Part of a small language model's weights.
Size: 16 layers, 8 heads of 32.
Architecture: RMSNorm before each block, rotary positions, untied embeddings.
Training: 496M tokens, 1891 steps.
Each number is 128 + 32 x the weight over its row's rms, rounded and kept within 0 to 255. Layers, rows and columns count from 0. Numbers have three digits each. The size before them is the row's rms in percent of the matrix's.

# layer 2 attention value, 256x256, rms 0.0944, rows 131-152, columns 64-127
102:137147194138152136160068059192103113100155067151174111138133142111128177062156136132174083102160110121149155097086105146154128154182102107111144120174154131151064125139141101075147110113110167
101:093122126150083120138144188180147114143141148100149124111124135088111100129122062177170129182153180097163162161130135104127127100166166125150128137085122194140064117148124079126125139172094122
102:089177135155166140174138155078103100088119086183106133145133152119152189113157059128118154129144147128112126161110111098091100112177187065110153114168156183163110113177086201154129075148122123
103:139102176118059146075128099115146127132168069155197142175128155096177180185110202180087143134198095151151070126155125202116076149135116095137168120156174109118098168121105129133134078125155113
102:113143118163159134058098160095190134105151114166156112163092114155130129133097103149175110108203118112116132126126089153093149112144149058139166125141102091113111144124142128182116087141178051
104:162152063197124171091133102114126143174164168091166114154134087162073118161112113148177158051135118079130086146156144141116115151159100065097058121142114135188091131165063100102101127139128115
092:162103114144140115150071087184157091130139118067097126113144130115113131132099173158130143151128145132197076184126109162141162143095070115113127149189071175194123081134178127097156100125121164
105:118135152129121174134146185106165060159095119104136100089148102137142147101058105138104176198120183075154168144216111084128081124082184079123138161102173158138148100108142115121164121139114103
092:170172188102146162140134175186134139095116071124129106150163091138141091130163132105132127105110168166156138109158115103138192135159130114124097110100106152091108072056143121144104104127086173
097:133144172026164137120097123109146165153110159114119195047104114130144115165160125138115164131116141124125068165119083153108151129078093126142176113192133163141141128089146167149131124116149160
098:145177100102118109132177171127122095096098172122136043157079177181081091121121093106117168098089152114150193119200130148069145154184155173145071108129148087157152135126150113150127133116112173
102:142178114171173174094114169076125150121115163127182130155149102112146186082093097161127127143113130105155081134216120161105123143096112108150088146112189120146134171107116119111138109169107122
100:135192125122120118140173140172121166087146163151111140111174112118093140127154098127102140127180177102122126152145102098125140110162168097175120081077159151206100094122127157074132086124124154
100:099205143154072125112066152116147118073120087148183124137172095088153106117177149113114092090125040105162093127130191133102145075138146134088098118113141142179109114071083064130088097120160162
097:119131125094144132124126112098186098133134056184145149107116149113098161106175083133178137113104161094113125131107055083153142185097143111153167144090147134091127085161123115120127124110125116
100:075106076114142102122052129145117130100129137114196162130108126124195143128093083107097114180097136165107110133099122160081133115128138126182138092100176173086110145137133190113157164171111119
095:127116083110134101106176154135147121178136114136165052120097049129118067158101142190094128128131094118121174119124157137130168078110122132161168118093129131115132170132143115056103148141119134
095:160161163136142122149045167122094098112134181151115189111189112122140061107146115110122152134109105155089124174072095093096184084076149090109111166104126154125151067172080143180082156170157078
100:134067104124110134081168104161078155158169148129071087130065154142104152080139133131093112117131119054166140121108136096159065154086137085137128149118116150121103144164173087140181144206088156
109:137095171189148135078165119097068106142086176129114112136101139153131182179071119153044159115159123131148210075149120134158085098096102113098150172062095052106110115163124118131112196125167164
099:105071127100100137118116126079090066088158096104186148150107133158129125076173133122135142104104105133109152173081144169117121135111095110163177173225136161211124180131108152155188107129118133
098:084148125167208136120117110108149157127161179162145140121118105157077128101093139062128149137062077079087099135110129132132194095109134077145157122142140118100139170135139157173081123109158095
# layer 2 attention output (transposed), 256x256, rms 0.0942, rows 131-151, columns 64-127
100:148130098071144140137127100102075089091087124079131103197165157126115129156099085116097098078153151121148141179090113116090126158111151113125161145076110197104065115149151120123146108144108145
097:117146135165150131225137108110140112085171125124115149111098114123160123156124134111102112120127140129117118108127166129091092066123123145082160123158134107135177169104135129141156160105120172
100:192091095079132145137134118154093112179126193149140115110109122148118165147138136172163074074058162108052132172130153142163102119089068142122134170152182122111149110091129099106136157126182098
102:104124109135140038121148149045098130169137137112116120130113118139096173049129130073086140104168127149114132122168166097126106112072161159195127099139114104089143098140138059174114116124122065
100:109164153122126101118125143137133149124078141112105136097134104159100091125123154151148109155011161157123116137175108092127106119139136103050132150128169087155138123131160095137151116151141158
101:113131123153121145113150107146116137113121103097117117096096103136120138088114113153077142135105143097139097086160127144174091100158176168138162169119095108126104128165166096120139152153179107
108:145175104112118142142175096092100148125126141149206188148140113172122171097091126105099162111130076154174141073170193169190112131147141128154123116042126113079147121176127199103092151126133161
095:140162143144135162139140081158108139136183154228042133122134143109112136147136161126141113124094108087122105122122078115089099180130119131091167136126139135156122149130125126155142110166125146
090:216141152140134116110180160157150116067082147118107150140100147137129131160165126132101174183132104087101172184088213107136169158128096093122161136195194153108117116175122124149082137140189114
093:123123145163122091139157150162176140024150071099101114173132132074089137193107124099133087117110126134160104148128116165113174104186123124118131095078130148141178076145121078110139135023138152
091:131088131043116144113081118125084109110086151101123143161111123126130148194113146110159091177108118149153122124133096153164205106142129086048161059100113105117147124195162138127164112125159069
091:174142115115122136098118109220066173139135182116088162112107115074174146109118083102095159182095126152199075146094129073152108119129118086240142133138089083142067074159170102129101114140073140
096:126108152116143163123116144055132114090093146164147114134131179121094142106126133097166104090075097131140099159108145150115100110068111149111158128121098066151203152118126161130098180079128090
105:161099145118119138134108129097133152128124104134107196089129148180172169134121126096129143101085182130157111142137121095117134097170124145149116113107121087133158135196101146122160109138095101
090:134151164131134197094193167114163194127186058137117115181106075126101142127134105167078115137116124114132130177154106131133123112115144136132130135095137112082139135130091120104107113116106128
099:163069125131136082161214168053147101178158128180059125139071133114124123088173096140161128066122100057147164097148086040157135109097129103111136155170121067111135100154124087115145067078117137
092:139113096128154122125066183154072147164134101149109168117136179105110132119131123063120117139120109178139070179130061124060167113098163146139155203127095131160143098126141071133180079172203087
093:145115145084102114115111146078150082087165116165107094071122085132114151115154078187187110154115101117171178140118121147082107129112129116125124174118138100134124130121128116103179078124073179
094:080121091133164109121135102154104141081145137167208150159167115155123141089127135114102109150050088122087117192099125112110134107155116170093104130081089185139113171143141142152143200166215165
101:138175048131096106166105095158106148100111152120120119109146093161096126061163123103142170166114084147123097133136114132057180121108097182101076091144124127162091120139184180168121104181061113
094:108106146111142101107101075133142161133157144122115064117145150075116149101077145114103119105085148163110143183143127115100128101136162114094122087058090123102154112103142116077118140100161129